{"n_layer": 13, "d_model": 384, "n_head": 6, "n_kv_head": 2, "head_dim": 64, "d_mlp": 1280, "vocab_size": 8192, "activation": "swiglu", "norm": "rmsnorm", "norm_place": "pre", "norm_eps": 1e-06, "positions": "rope", "rope_base": 10000.0, "rope_fraction": 1.0, "qk_norm": false, "attn_scale": 0.125, "bias": "none", "tie_embeddings": false, "parallel_block": false, "init": "uniform", "init_std_qkv": 0.0385, "init_std_o": 0.0, "init_std_up": 0.0385, "init_std_down": 0.0, "optimizer": "soap_variant", "lr": 0.00352, "lr_mult_qkv": 0.7, "lr_mult_o": 1.3, "beta1": 0.95, "beta2": 0.98, "lr_head": 0.00613, "grad_clip": 2.0, "warmup_steps": 200, "schedule": "cos", "final_lr_fraction": 0.03, "batch_tokens": 131072, "seq_len": 2048, "doc_mask": false, "train_tokens": 476700000, "steps": 3637, "dataset": "wikipedia_en"}
Each number is 128 + 24 x the weight over the matrix's rms, rounded and kept within 0 to 255. Layers, rows and columns count from 0.

# layer 3 attention value, 128x384, rms 0.058, rows 21-34, columns 256-383
[[173 131  97 122 116  94 142 139 139 116  88 152  80 103 103 119 171 158  94 139 121 146 113 145 181  98 138 164  82  96 148 111 143 152 126 175 154  79 133 166 131 114 105 109 105 137 107 132 145 199 174 175 128 131 161 134 162 157 191 110 113 103 112 101 128 161 128 140 143 119  90 105 174 119 129 149 120 151 137 143 117 140  87 130 134 156 113 122 106 160 126 147 139 168  97 158 142 125 121 151  99 168 140 143 126 121 158 137 139 102 170 123 150 156 137 126 181  98 136 114 124 143 138 107 115 132 126 167]
 [110 139 176 158 132 126  93 116 115 137 131 145 131 156  88 118 118 107 151 129 135 115 154 102 136  91 126 122 121 130 147 139 116 121 164 150  97 122 124 103 111  84 140 164 164 106 138 129 150 111 150 110 152 127 136 133 156 116 115 170 109 126 121 137 110  99 128 106 133 166 120 142 124 112 139 143 143 107 111 180 155 170  57 103 148 126 144 123 126 141 137 120 119 123 129 148 162 107 113 147 122 145 162 146 128  97 103 112 133 125 131 100 169 135  98 142 174 137 113 121 141 121 118 110 152 142  82 124]
 [176 152 129 170 124 106 141 143 112 112 139 108 140  72 117 116 112 109 118 147 149  96 118 135 123 108 152 110 153 168 150 112 139 122 127  88 142 163 120  70 145 125 107 159 101 142 140 107 122 119 133 162 142 133 158 150 165 146 127  76  70 133 157  90  99 128 145 173  79 104 194 178 124 122 132 119 142 119 152 117 139 152 119 108 156 132 130 136 121 170 154 154 153 130  96 112 104 124 141 125 135 153 140 124 135 120  85 114 125 123 157 118  92 110 110 105 143 156 139 111 120 107 128 161 149  77 139  94]
 [157 148 157 133 158 125 138 117 132  96  97 131 104 168 109 169 143 125  73 126 174 115 127 141  81  91 100 134 159 142  93 103 135 121 115 116  97 149 136 168  93 128 145 131 130  86 118 151 111 126  91 156 151 113  78 104 122  88 107 149 136 125 162 108 128 125 177 136 130 143 108  72 141 150 161 103 174 151 143 112 107 141 155  92 110 144 109 135 130 152  94 154 146 171 162 121 142 169 114 159 138 136 118 118 117 149 143 137 149 153 148 128 174 131 124 121 141 164  82 131 148 106 160 129 152 122 112 105]
 [ 98 140 157 110 157 116 115 148  86 154  98 153 130 162 155 130 110 114 166 142 121 125 114 134 151 108 100 169  94 118 154 155 153 167 131 155 107 154 100 113  60 114  73 132 125 116  95 123 113 161 133 136 113 131 161 126 143  90 118  77 107 113 164 137 149 132 128 128 133 152 174 131 156 115 177 123 144 114 132 129 142  82 161 105  91 139 147 108  81 138 128 146 132  90  98 102 147 125 116 134 143 112 128 103 140 134 121 142  98 146 128 128 131 197 128  93  78 119  96 112 107 147  99 129  96 106 148 145]
 [158 166  92 137 105  97 106 114 127 154 157  59  84 125 148 128 134 140 112 122 121 164 201 127 137 124 144 107 132 114 108 109 139 158 129 154 128  75  98 111 187 147 109 130 115 123 126 165 127 145 170  97  70 158 159 163 107 134  61 138 176 143  50 132 106  91 151 136 153 116  81 129 126 117 116 140  98 105  87 119 104 111  57  91 144 138 118  74 153  91  87 143 104  73 111 109  66 136 128 137 138 140 115 121  86 127 143 143 115 137 134 126 147 128 132 108 125 117 158  94 149  93 154 161 110 160 115 134]
 [115 110 123 152 137 131 152  56  93 152 146 134 127  99 147 123 107 126 141 121 138 151 167 156 144 113 151 161 125 138 101 106 137 159 136 149 115 125 149 145 150 169 105 138 123  80 142 120 156 101 149 122 158 131 115 178 122 121 117 108 100  90 104 150 120 134 123 191 153 125 136 131 174 108 110 125 130 103 118 158 102 105 154  81 164 155 127  84 125 134 146 147  88 157 138 155 136 103 138 134 149 145  72 107 146 149 134 142 162 129 129 127  94 128 127 123 121 138 123  83 137 122  89 174 101  95 130 114]
 [166 116  73 157 140  70 163 136 149 124 174 105 126 101 110 109 147 131 105 102 119 133 157 134  93 130  91 106 135 129  46 154 146 123 141 162 137 151 144 130 130 127  98  95 106 169 129 125 137 127 123 117 191  98  98  70  90  69 123 137 108 131 166 147 107 172 155 126 135 131 116 160 151  82 170 124 115 157 135 113 129 151  96 140 144 113 139 155 131 141 146 135 137 110 103 107 134 112 130 107 136 162 163 109  86 136 135 157 131  88 115 115 138  87 167 153 153  98 153 184 115 125  96 123 137 134 149 138]
 [118 123 168 143 140 137 134 113 133 143 198 109 125 134 159 172 113  99  97 127 145 110 110 161 113 105 153 168 149 167 146 131 126 161 115 141 142 158 122 102  99 150  82 114 109  91  89 121 125 109 116 177 136 116  99 136 121 129 110 149 147 110 162 105 110 134 121 128 157 103 163 100 156 139 125 171 112 163 130  70 138 153  89 137 122 126  74 115 167 198  90 106 147  94  55 135 140 134  70 126  86 132 115 162  95 171 164 121  80 104 179 144 169 112 120 161 113 117 121 120  99 109 115 160 135 122 151 145]
 [110  68 132 141 148 136 179 128 113  64 182 121 157 120 143  91 119 143  92 152 157 118  97 183 131 152 109  72 155 110 146 128 134 161 123 124 121 147 104 154 133 113 157 150 110  96 175 114 141 120 185 151 122 125 137 113 111 145  96 150 105 129  78 129 120 160 141 117 165 124  94 123 121 124 134 126 106 126  78 132 143 170  91 151 137 105 102 160 138 160 133  94 121 156 157 145  71  66 155 103 105  74 126 112 102 139 151 133 144 150 104  95 145 123 128 125  90 121  82  93 179 101  88 109 148 146 118 153]
 [143 155 107 114 153 121 117 175 120  96  90 142 132 155 107 135 161 177 135 156 102 124 130 137  68 157 142 111  99 107 110 106 105 104 124 122 138 170 159 179 165 110 153 130 123 121 109 139 117 162 106 142  87  94 108 145  86 119 147 172 166 127 158 146 148 128 104 123  71 129 179 105 132 109 140 153 144 128 123 155 153 139 124 128 136 120  93 156 114 163 144 131 123 151 110 138 147 136 138 125 156 153 136 129 127 150 136 136 142  83 119 179 190 153 145 103 133 139  83 134 140 171 144 120 121 106  74 162]
 [109 104 125 178 132 129 119 129 165 133 144 119 131 156 110 162 152 118 123 125 110 121 133 161 162  69 110 110  81 189 147 125  97 109 129 115 166 165 115 105 144  90 158 132  95 130 151 146 163 149 119 139 154 143  76 119 117 143 158  78 147 129  55 117 156  89 122 150 131 138 107 116 128 149 112 116 113 128  90 184 170 132 171  81 122 177  89 136 172 139 162 102 202 116 119 111 163 133 135 130 175  71 117 120 101 144 116 110  85  64 148 121 153 149 112 143 139 128 137 162 139  99 132 129 121 104 140 100]
 [116 179 128 134 166 176  86 123  99 141 139 172 134 107  83 158 134 111 164 145 133 128  90 126  84 192 113 114 151 115 101 165 130 137 115 167 127 100 149 124 137 120 114 150 162 159 101 169 122 120 147 140 113 132 122 123 133  85 147 151  80 133 120 137 112 113 124 175 135 118 153 141 143 161 120 150 159 124 129  97 136 122 138  86 136 164  97  74 134 138 144 160 132 181 105 127 161 145  87 119 153 135  93 106 121  98 124 138  83 135 120 124  85 124  89 109 143 124  94 153  99 112 131 136  76 171 138 107]
 [149 147 100 137 132 139 148 146 150 112 128 125 101 133 154  67 153 172 148 116 129 128 131 142 106 137 129 147 133 119 121 175 108 109 158 158 166 150 108 117  97 163 110 115 125 177 126 122  97 144 143 106 115 140 101 156 150  92 151 115 136 160 111 169 145 139 142 186 112 133 114 121 114 162 144 140 118 126 142 136 125 140 156 146 141 142 146 104 128 136 168 105 117 124 122  74 113 138 124 176 161 156 144 119 138 166 187 126 104  82 122 155 141 134 124 132 114 168 158 108  97 125 116 140 151 146  66 117]]
# layer 3 attention output (transposed), 384x384, rms 0.0814, rows 21-34,85-97,149-161, columns 256-383
[[134 127 140 103 140 136 108 102 127 157 185  91 134 160 144 106 112 161 179 143 112 134 118 100 137  96 141 133 140  83 117 142  97 185 123  96  90  84 133 126 131 111 138 129 174 132 116  99 117 147 102  89 128 112 117 140 117 126 122 112 137 147 160 134 145 141  89 159 125 150 134 117 146 103 109 110 143 124 139 153  98 150 141 138 123 155 155 143 146 148 137 140 144 128 151  88 129 167 124 111 103 129 115 142 125 151 163 146 115 139 107 153  65 144 170 139  97 144 135 154  64 112 127 143 105 190 156 139]
 [ 97 138 208 165 150 102 174 150 110 154 135 175  86 109 140 133 105 157 114 141 151 117  83 148 140 144  98 106 131 140 109  85 132 137 111 140 137 112 142  92 124 154 112 141 151 131 148  92 129 107  93 111 129 150 101 119  86 121 135 122 169 121 112 146 129 154 115 119 143 165 171 142 107  71 156 122 158 125 177 141 145 109 112 148 183  95 133 104 138 157  66 136 143 111 123 142  98 123  89 112 126 122 111 156 108 130  72 121 122 101 100 152 102 100 186 125 101 134 109  75 151 171 154 159 139  93 103  79]
 [133 155 119 133 124 145 150  88 120 163 122 159 143 104  73 124 141 102 148  92 154 132 118 111 123 137  95 137  72  80  88 159 132 102 158 142 128 169 130 108 166 143 130 130 109 122 138 106 101 145  85 154 112 114 137 109 148 129 136 130 150 157 127 167 165 130 133 113 117 143 177 121 105 150 128 124 140 125 147 116 128  94 100 145 130 157 120 122 100 130 122 102 126 138  83 135 137 159 152 123 127 104 127 149 158 163 116 131 145  98 133 152 179  96 118 151 186 124 139 134 114 148 126 108 174 118 111 116]
 [147 119 130 129 109  98 161 165 128 118 185 148 108 106 170 125 119 135 129 150 116  99 138 153 171 139 140 169 107 131 127 195 115 123 138 125 125 104 149 153 121 107 128 116 122 142 145 116 107 154 143 159  82 146 139 119 145 161 166 127 136 168 142 139 106 127 104 117 100 127  94 140 145 146 144 152  95  92 146 132 129 144 131 163 130 116 171 125 115 118 158  76  93  97  86  94  85 111  92 126 130 171 143 136 111 101 183 155 125 128 154  84 123 154  98 160 110  88 158 136 134 132 119 128 110 146 127 165]
 [128  97 118 105 146 143 190 105 175 122 147 130 132 133  90 113 113 101  96 149 176 143 123 124 118 110 164 102 147 187 115 155 164 147 150 132 106 123 138 170  96 150 152 113 111 119 131 151 180 126 107 126 143 133 112 128 181 101 135 124 103 114 134 124 139 117 107 150  99 143 137 119 168 155 113 133  85 134 127 142 161 114 143 125 159 155 101 156 149 161 102 153 113 101 134 163 142 108 108 126 134 113 129 118 134 165 112 113 116  93 139 133 100 152 133  98 148 103 119 150 132 155 103  80 160 151 117  97]
 [179 158 131 111 140 136 130 128 148 148 100 129 142  98 138 164 124 149 124 134 160 126 125  76 122  93 131 138 118 124  87  94 125 131 148 105 125 150 139 118 147 101 153 151 143 118  77 154 147 176 120 137 126 130 156 121 131 135 158 121 113  91 135 119 116 178  75 118 101 171 100 148 137 123 122 117 167 113 109 141 127 110 159 155  98 129 155 160 101 122 122 124 109  81 137 136 130 167 123 150 122 133  98 156  77 134 130 122 121 120  82 100 133 117 122 129 145  83 136 162  98  84 153 134 130 126 140 136]
 [ 89  84 123 140 106 156 190 150 157 104 121 122  99 158 170 169 109 116 105 152 153 162 127 135  83 102 168 132 146 152 145 130 156 160 189 147 115 147 173 125 113 136 154 134 126 135 140 159 111 116 126 102 103 114 134  89 161 130 109 104 125 117 152 136 166 134 126 119 194 124 152 169 129 134 111 139  88 116  90  99 151 126 105 126 113 110 114 125 140 150 136 120 127 114 148 149 138  51 120 129 143  81 146 117 138 143  73  89 111 137 110 156 101 147 133 143 147 108 150 129 162 127 144 109 157 134 138 138]
 [140 134 141 145 137 105 104 146 143 169 108 119 159 146 121 129 137 136 158 156 159 152 118 105 153 156 131 126  87 144 165 107  99 107 105 109 132 103 122 119 134  80 109 113 127 147 143 142 108 121 104 110 155 153 179 120 112 116 145  97 134 103  92 122 128 136 126  83 112 123 153 143 132 126 117 110  66 142 143 140 128 123  90 105 157 133 109 153 122 113 164 185 111 135 128 124 122 112 126 145 125 145  86 135 142 151 116  75 143 147 152 142 127 163 165 122  86 115 110 124  92 111 124 109 110 157 149 137]
 [117 112  96 140 134 162 146 186 122 131 153 168 148 121 101 152 152  95 138 104 136 154 164 128 115 120  85 107 129 143 135  83 112 137 159 133 101 120 136 150 128 108 101  95 171 140 102 144 129 126 167 151 117 105 136 128 160 144 108 129 139 107 126 114 112 177 158 127 131 165 157 133 151 133 160 115 150 118  97 125 143 114 105 138 134 154  74 147 125  73 159 122  56 134 118 125 103 137 127 103 183 109 118 116 111 107 145 140 122 108 132 155 129 102 125 111 123 106 160 195  90 119 105 118  92 139 138 156]
 [147 163 140 100 118 133 100 126 146 122 124 142 123  81 132 163 136 142 163 123 137 165 125 154 121 122 113 130 108 110 101 181 147 162 112 121 106  86 104 100 180 182  99 134  93 109 149 168 134 102 155 127 153 164 155  97 113 122 101  88 111 130 138 130 130 121 123 118 109 123 122 165 155 134 123 134 150  77 123 140 136 131 121 103 109 142 153 146  94 134  98 156 158 103  63 124 154 138 123 167 155 131 141  90 115 145 105 118  96 143 120  93 120 110 164 125 145  75 108 118 127 136 129 135 132 109 136 104]
 [140 121 137 105 113 124 145 132 102  92 108 147 149 115 175 131 169 115 104 155 167 133 119 122 132 125 120 129 123 117 154  77 123 121 132  82 118 168 109 166 153 118 157 114 143 118 147 169 136  89 122 100 156 133  90  91 168  90 127 163 145 141 126 157 108 153 138 138 140 129 143 159  93 129 101 107 126 169 100 136 167 128 121 146 139 112 141 132 152 125 110 132 160 129 119 122 117 145 113 142 166 111 147 117 114  77 102 162 126  97 137 137 152 125 169 117 135 161 134 131 139 157 152  91 129 130 170 168]
 [163 177  88 163 122 128 128 137  88  85 161 102 134 132 113 125 131 134 133 109 136 171 120 122 138 134 158 115 138 157 113 153 166 130 124 112 111  77  98 157 149 164 140  83 176  76 146 137  74 149 109 163 119 152 124 135  94 108 148 138 139 137 145 146 174  80 129 110  90 153 142 135 122 147 119 170 161  88  86 135 103 145 150 157 137 122 150 103 151 114  98 145 114 146 106  95 164 164 101 147 131 116 136 104 126 133 137 125 150 148  54 124 125 133 150 131 119 119 156 114 106 109 128 138 135 143 132 134]
 [167 164 142 108 112 126 107 133 165 140 125 148  85 145  92 132 121 130  94 191 151 130 135 149 104  91  73 116 130  75 139  63 142 138  94 104 141 121 129 137  88 138 174 126 107 120 121 120 121 101  96  95 157 116 131 142 148 103 105  93 113 134 100 115 143 122 110 153 133 124 135 111 124 117 121 140 131 115 162 141  94 134 151 142 125 142 130 131 112 132 141  90  54 133 176 126 101 130 141 136 157 127 125 106 126 113 115 134 116 109  75 141 133 109 106 121 128 153 109 147 167 157 140 111 112 127 121 148]
 [107 136 154 122 139 141 114 103 107 124 146 155 125 109  89 123 165 123 144 101 132 161 144 141 136 169 150 108 108 139 121 145 142 137 128 136  95 104 189  88 160 133 149 165 165 153  97 147 127 155 144 128  93  96 129 123 129 126 206 103 152 112 133 142 120 147 131 137 130 126  96 130 117 108 148 133 148  99 128  95 164 147 141 108 109 150 153 143 121  97 131 164  97 107 159 151 140 147 104 113 134 118 124 154 172 128  93 132 147 121 125  74 123 129 145 107 169  99 108 148 147 109 103 124 159 146 140 101]
 [182  94 174 142 128  90 147 143 147  98 132 178 111  86 101 134 130  76 118 119 125 100 144 196 150 122 179 129 127 160 145 101 145 117 163 161 175 131 115 128  94 140 171 130 125 153 122 145 140 124 125 162  98 116 143 101 164 112 105 109 147 126 100 123 103 150 104 158 118 107 141 136 133 147 158 116 159 125 184 141 149 105 121 167 163 124 124 102 114 117 114 176 154 161  85 115 124 134 114 142  86 156 111  95 177 111 116  92 107 175 179 122 126 105 119  89 106  95 131  73 112 169 100 127 165  92 100 154]
 [132  83 142 110 143 162  69 137 114 131 104 128  86 101 123 119  89 131 136 171 156  79 139  78 119  76 116 123 148 139  79 176 157  89 120 114 156 132 125 114 103  93 105  83 126 149 138 134 108 137 153 158 143 161 134 141 164 139 132 107 101 147  78 151 116 136 118 135 163  95 101 139  63 133 128 152  82  79 101 148  90 143 158 100 139 136 117 120 126  97 129 130 122 136 101 163 178 130 164 146 134 129 173 104 158  93 188 103  81 116 176  99 128 152  90  93 154 163 136 182 135 129 148 143 102 185 132  90]
 [134  52 150 115 124 139 131 121 169 175 185  74 129 142 121 104 107 136 133 161 103 109 129 108 128 140 159 117  93 126 120 143 124  59  89 125 176 121 138 114 138 136 107 127 112 147 152 144 156 148 166 102 115 111 147 198 181 128 115 105  88 147 118 107 125 146 142 139 143 119 125 128 154 171 135 116 107 135 113 116 180 141 122 158 151 117 156 125 146 147 118 158 149 140 168 167 122 144 141 128 134 181 144 118  94 124 119  88 108 112 115  92 123 118 100  95 140  93  92 129  97  97 102 134 116 159 123 106]
 [138 136 129 129 169 114 146  84 118 173 155 111 134 101 111 166 159 123 125 128 138 123  80 113  89 137  91  65 148 152  66 121 127 101 146 119  95 147  87  96 144 126 135 152 140 169  92 145 165 122 107 127 162 109 147 133 148 137 145 136 128 156 157 109 119 140 129 131 135 141 147 146 136  85 120 155 108  93 136 114 105 163 147  96  95 110 113 127  82 157  95 163 164 121 135 141 139 150 155 137 136 116 111 134 108 180 114 120 117  91 166 128 164  81 150 127 141 110  78 109 143 152 104 159 100 166 130 125]
 [117  99 115 129 138 118 146 130  99 109 181 115 141 176 142 154 141 177 143 105 134 142 111 144 213  88 161 147 132 108 121  85 135 114 135 159 139  97 100 111 148 133 149 123 102 148 122 124  97 123 105  95 144 144 172 127 162  64 119 123  99 145  76 115 130 116 125  75 130 110 129 116 159 131 185 140 180 118 123  95  95 131 113 145 145 131 119 135 124 143 132 114 136 103  95 143 119 100  95 126 121 133 100 122  86 194 115 167 117  88 111 164 106 132 168 146 160 118 146 182 138 132 127 137 108 127 140 139]
 [103 104 145 161 170  85  97 101 118 114 126 114 146 151 117 146 140 134  83 154 110  99 152 155 119 125 104 111  82 127 195 117 144 168 125 129 174  79 127 121 107 126 123  57  80 151  92 104 151 133 168 132 119  81 130 119  95 145  87 115 147 123 152 162 122 145 130 109 182 145 121  69 162 120 127 141  87 106  82 132  96 143 117 110 138 165 110  83 157 170 145 116 121 138  95 108 146 103 134 129 139 146 100 121 188 114 138 160  69 160 153  97  98 125 172 107  85 138 146 126 123 146 149 131 114 134 104 106]
 [193 118 126 161 186 102 107 100 137 123  98 107 136 116  84 125 144 137 146 131 110 118 153 129 149 101  89 129 124 131 154 113  91 134 118 116 130 146 148  93 148 106 168 160  99 142 110 159 120 153 152 142 146 127 132 136 116 141 114  97 112  79 132 118 144 151 144 155  76 137  94 133 161 144 152  61  97 112 168  98 139 146 138 156 131 149 115 164 162 138 103 101 163 192 138 147  80 153 131  78 110 166 109 116 144 146 115 181 125 119  99 136 142 174 125 145 122 151 137 141 120 154  96 153 104  93 120 158]
 [107 178 114 152 103 137 154 143  85 181 116 115 117 157 122 128 119 114 123 150 148 125 163  92 131 160 136 153  94 118  94 149 110 138 115 178  73 108 118 132 132 111 210 133 101 109 144 132 140 142  99  95 117 103  75 144 128 129 162 132 142 107 169 148 100 134  85  90 126  94 185 102  38 122 165 171 154 139 134 134 132 132 148 120 118 128 118 162 105 142  97 116 139 153 189 158 101 191 171 142 159 153 143 121 101 119 181 154 131 137 165  97 116  88 128 124 107 147 110 176 140 144 157 118 158 109 136 163]
 [143 126  84 121  68 161 121 113 175  86 142 101 145 167 104  93  97 102 169 128 132 111 101 136 192 113 115 156 144 152 108 155 120 199 132  84 120 137 159 133 108 103 130 117 122 117 128 101 135 162 158 126 170 121 107 128 106 130 132 111 110 131 137 144 167 113 142 143  97 133 158 108 174 138 119 152  96 135 158 127 139 166 122 144 102 126 117 113 142 183 106 123 146 113 126 105 132 112 103 140 131  67 118 103  78 155 171 128 124 149 109 157 131 114 130 167 149 132  94  99 165 175 117 120 133 134 148 115]
 [147 144 141 123 155 135 128 141 152 164 114 139 104 139 126 142 108 160 126 118 137 165 186 142 147 174 119  87 113 139  99 130 138 126  99 149 129 135 120 198  56 130  91 113 184 131 111 145 179 121  87 158 124 119 124 133 114 151 120 125 130 128 126 148  99 122 118 144 158 147 156 119 123  78 152 106 110 155 119 103 185 138 154 125 137  97 107 162 138  98 157 143 103 224 164 110 137 114 146 121 118 156  94 165 141  96 108 147 155 130 143 149 115 123 110 110 112 149 105 105 119 145  91  91 141 156  71 189]
 [110 129 122 163 129 135 115 110 140 152 113 116  89 183 109 135  87 122 138 168 153 151 123  81 114 147 176 122 130 153 108 154 129 107 135 151 151 155 167  97 105 150  91 179 101 156  69 151 164 103 110 157 131 127 164 170 136 160 138 133 137 129 119 148 120 120 127 140  71 112 134 146 131  95 144 141 109 122 120 111 111 143  94 120  63 125 140 118 118 113  75 154  91 124 106 112 154 110  83 141  95 133 132 115 136 161 151 112 132 118 120 103 129 133 130 106 206 139 161 140 119 106  85 143 130 111  91 121]
 [155  93 156 136 125 147 160 126 141 149 133 118 103 105 138 158 180 176 127 176 128 114  94 154 104 157 130 117 107 172 149 119 121 100 134 133 135 120 124 126  98 138 119 122  81 135 155 142  94 137 115 137 162 127 126 167 115  94 116 111 155 136 136 140 138 163 121 156 147 107  79 137 126 135 141 145  82 112 128  71 166 100 108  94 118  85  90 114 120 127 175 148 152  93 110 166 129  72 112 116 120 107 128 153 158 138 116 123  98  96 138 104 185 108  93  78 144 128 146 134 143 122  93 119  94  99 129 176]
 [152 107 128 126 178  99 117  94 123 113 181 193 134 102 109 168 118 171 156 132 129 110  94 150 146 112 171 106 116 120 122 128 156 121 138 163 114  94 140 116 170  99  76 126 158 122 124 124  94 109 179 150  96 109 115 120 123 148 100 117 149 161 169 112 105 102 104 127 148  99 145 148 109 113 134 113 142 112  81 150 198 117 108 106 173 112 118 148 106 139  98 155 154 206 117 120 150 127 155 129 167  89 128  90  73 161  93 115 112 111 175 148 130 159 115 166 124 161 106 181 113 116 129 145  85 158 130 131]
 [ 96 128 132 135 108 126 100 133 107 122 134 137 165 135 154 160 131 140 141 114 122 135 136 121 102 159 103  89 140 152 156 145 149 123 106 125 136 137 176 136 160 138 145 134 107  89 146 110 132 101 120 113 169 135 148 140 126 153 122 129 130 111  91 126 141 108 112 122 134 146 131 153 145 145 104 103  98 119 130  96 138 109 140 101  98 134 130 134 110  97 111  80 130  79 142 135  95 113 133 120 153 136 116 149 128 129  96 109 130 137 116 102 145 115 104 127 153 139 149 104 171 130 138 120 129 107 129  84]
 [137 113  75  96 109 145 133 114 150 119 150 115 127 147 105 169 154 118 173 102  99 206 138 151 130 135 133 117 114 147 155 137  98 141 133 134 136 148 166 153 128 143 150 140 107 146 141 126 114 159 115 119  95 108 124 109 138 127 131 104 121 127 135  90 123 108 150 109  71 119 142  84 129 155 117 100 107 159 160  95 115 114 152 102 123 145 115 170 137 103 116 137 155 118 167  97 131 127 130 119 138  89 100  92 123 137 135 138 119 167 125 130 146 146 125 123 141  88 135 142  87 108 117 156 110 124 148 157]
 [106 167 151 112 147 120 118 159 128 113 138 137 124 123 135 140 124 132 129 129 148 123 146 119 122 147 113  99 152 145 124 119 117 148 112 142  81  91 130 109 126 133 135 123 166 127 120 125 123 106 157  99 139 157 119 136  93 114  83 147 132 139 118 115 142  88 153 122 155 114 102  98 162  73 129 129 150 119 106 163 112 151 156 126 147 122 127 144 143 116  97 132 123 112 118 131 131 131 124 163 112 100 120 129 110 107 124 130 135 149 131 115 166 110 139 104 107 134 127 116 125 148 151 133 129 119 102 146]
 [122 127 130 126 107 101  88 119 136 127  90 149 157 139 136 121 144 112 137 149 106 106 135 117 132  96 131  94 130 119 143 116  97 143  99 114 127  85 123 147 137 173 139 124 131 127 152 179 117 132 121 121 123 129 114  85 140 151 118 108 124 123  90 134 109 122 116 106 139 112 100 144  87 136 111 140 147 142 100 112 154 136 111 138 116 152  97 125 126 104 165 137 125 150 133 126 122 125 163 135 143 152 126 130 135 116 142 118  87 118  82 146 120 161 104 134 108 187 137 125  99 116 156 128 130 118 136 144]
 [118 144 120 115 133 126 109  91 118 125 137 131 121  81 147 145 142 105 126 150 104  88 140 131  68 160 160 105 124 117 133 127 104 111 121 138 135 143 150 100 152 104 144 163 158 105 110 132  90 110 170 165 144 114  99 133 121 158  90 137 154 167 145 108 121 155 162 150 141 126 120 117  98 135 125  94 121 148 118 124 126 144 139 127 113 114 132 126 123 114 142 121 126 158 144  90 115 133 130 115 123 121 102 143 139 107 142 115 139 151 114 107 149 103  89 134  98 141 118 126 148 120 120 132 102 115 106 141]
 [100  91 114 142 127 141 149 152 101 103 147 157 146 150 133  87 116 109 175 125 117 128  87 164 164 158 106 136 166 153 104 149 125 110 126  95 132 111 142 138 110 149 126 142 133 121 140 134 113 101 101  93 158 106  92 124 114  97 123 157 129 162 130 144 145 108 158 141 111 103 148 157 133  85 158 116 134 172 140 158 141 168 127 141 174 101 140 131 118 146 136 108 168 130 142 123 150 127 128 114 156  94 164 124 147 130 140 137 164 131 158 172 151 129 119 179 133 138  68 105 146 130 137 129 105 114 138 119]
 [153 131 151 109 107 110 122 131 107 170 115 110 125 132 103 122 111 120 126  99 113 138 111 125 127 131 120 109 128 145 139 127  97  74 105 142 146 123  70 110 118 152  89 112 131 129 145  69 131 109 140 119 128 116  95 118 130 115 162 166 149 150 140 120 124 140 116 124 118 120 153 138 121 121 100 157 174 149 110 174 117 114 143 121 126 131 139 120 111 105 137 158 108  67  94 114 124 131 118 159 130 130 123 116  88 121 133 112 106 155 169 120 124 130 139 114 131 124 124 121  96 132 178 144 140 155 140 123]
 [ 88 126 136 139 135 141 113 102 156  99 149 195 131 159 134 133 124 140 104 132 122 125 118 131 137 128 163 151 149 142 125 150 111 129 136 127 161 170 127 125 130 185 124 155  96 120 129 140 180 142 130 156 137 143 137 123 169 117 103 138 111 146 105 119 116 136 133 147 136 116 145 128 138 163 132 129 153 123 114 112 117 105 171 138 112 135 136 134 135 141 123 123 147 130 112  53 114 129 122 136 133 129 120 128 148 157 103  90 136 107  88 136 111 165 133 129 110 153 137  96 130 123 143 167 113 108 133 120]
 [130  94 156  90 132 126 115 116 137  94  93  98 103 158 151  98 130 164 114 160 136 139 133 136 105 114 146 108 122 108 153 127 129  82  95 137 135 129 135 120 147 115 152 112 141 122 123 103 105 121 128 113 115 153 103 142 112 122 124 155 123 138 111 129 108 120 141 143 124 141  61 127 139 128 111 132 135  95 172 117 138 108 145  74 123 132 169 128 111 123 149 151 141 152 171 174 141 150 147 106 105 148 159 119 156 133  93 121 150 119 123 125 145 156 112 114 122 107  78 155 163 118 137 143 151 121 110 152]
 [157 108 134 176 140 104 129 116  87 140 154 113 115 122 147 129 114 122 115 120  85 100 126 118 129 112 110 107 171 155 134 149 118 127 149 152 101 127  95 133 128 109 161  92 112 156 105  77 108 129 118 147 115 100 126 141 167 120 139 158 163 120 164 108 105 126 107 138 133 137 154  98  90 158 144 144 143 138 131 144 132  79 128 118 166 133 176 136 101  88 117 113 125 102 163 125 104 183 128 163 163 135 119 143 129 120 167 118 139 119 140 108 159 106 115 150 124 175 151 153 123 122  88 124 136 130 142 150]
 [147 131 131 155 121 129 138 135 140 142 104 135 126 127 142 148 109 142 121  98 140 121 135 107 160 100 108 119 131 157 156 129 148 159 132 138 116  76  75 139 112 142 139 107 120 135 126  98 140 139 125 139 119 104 164 161 118 128 142 116  70 121 124 128 123 120  99 136 122 122  92 114 117 150 152 106 145 162 140 151 129 129 133 124 172 150 141 114 132 149 141 134 139 125 118 116 110 114 144 167 120  93 135 104 148 144 112 142 100 165 115 130 131 125 141 138 109 114 127 110 133 160 110 159 104 134 146  90]
 [ 81 132 121 127 113 128 127 118 125 106 112 133 107 142 153  82 121 104 109 120 108  91 148  97 138 129 130 149 130 110  71 103 129 143 136 118 136 126 148 155 129 108  79 108 101 158  97 128 205 122 147 105 126 116 132 135 133 149 101  99  91  97 161 126 125 121 134  88 151 134 173 102 160 135 144  81 134 166 125 154  87 128 148 126 129  96 131 161 121 113 108 128  91 126 142 119 105 118 127 121  89 162 134 128 134 113 107 138 120 147 128 121 107 162 133 145 122 124 107 151 109 147 163 105 151 161 124 140]
 [110  96 138 121 126 143 141 110 120 118  87  86 134 120 129 109 168 138 140 115 113 133 119  73 150 122 127 126 114 138 148 135 105 165 144 134 124 140 151 110 119  98 109 134 123 145 143 158 177 167 101 149 148 146 136 146  96 134 153 173 135  96 147 126 115 170 133 112 106 144 135 141 142 163 146 138 122 126 148 118  59 118 117 157 105 140 157  92 155 148 124 161 147 107 160 111 159  99  90 117 128 127 127 142 181 144 130 181 134 148 143 132 113  99 143  77 151 115 121 114 127 138 128 118 136 124 145 133]]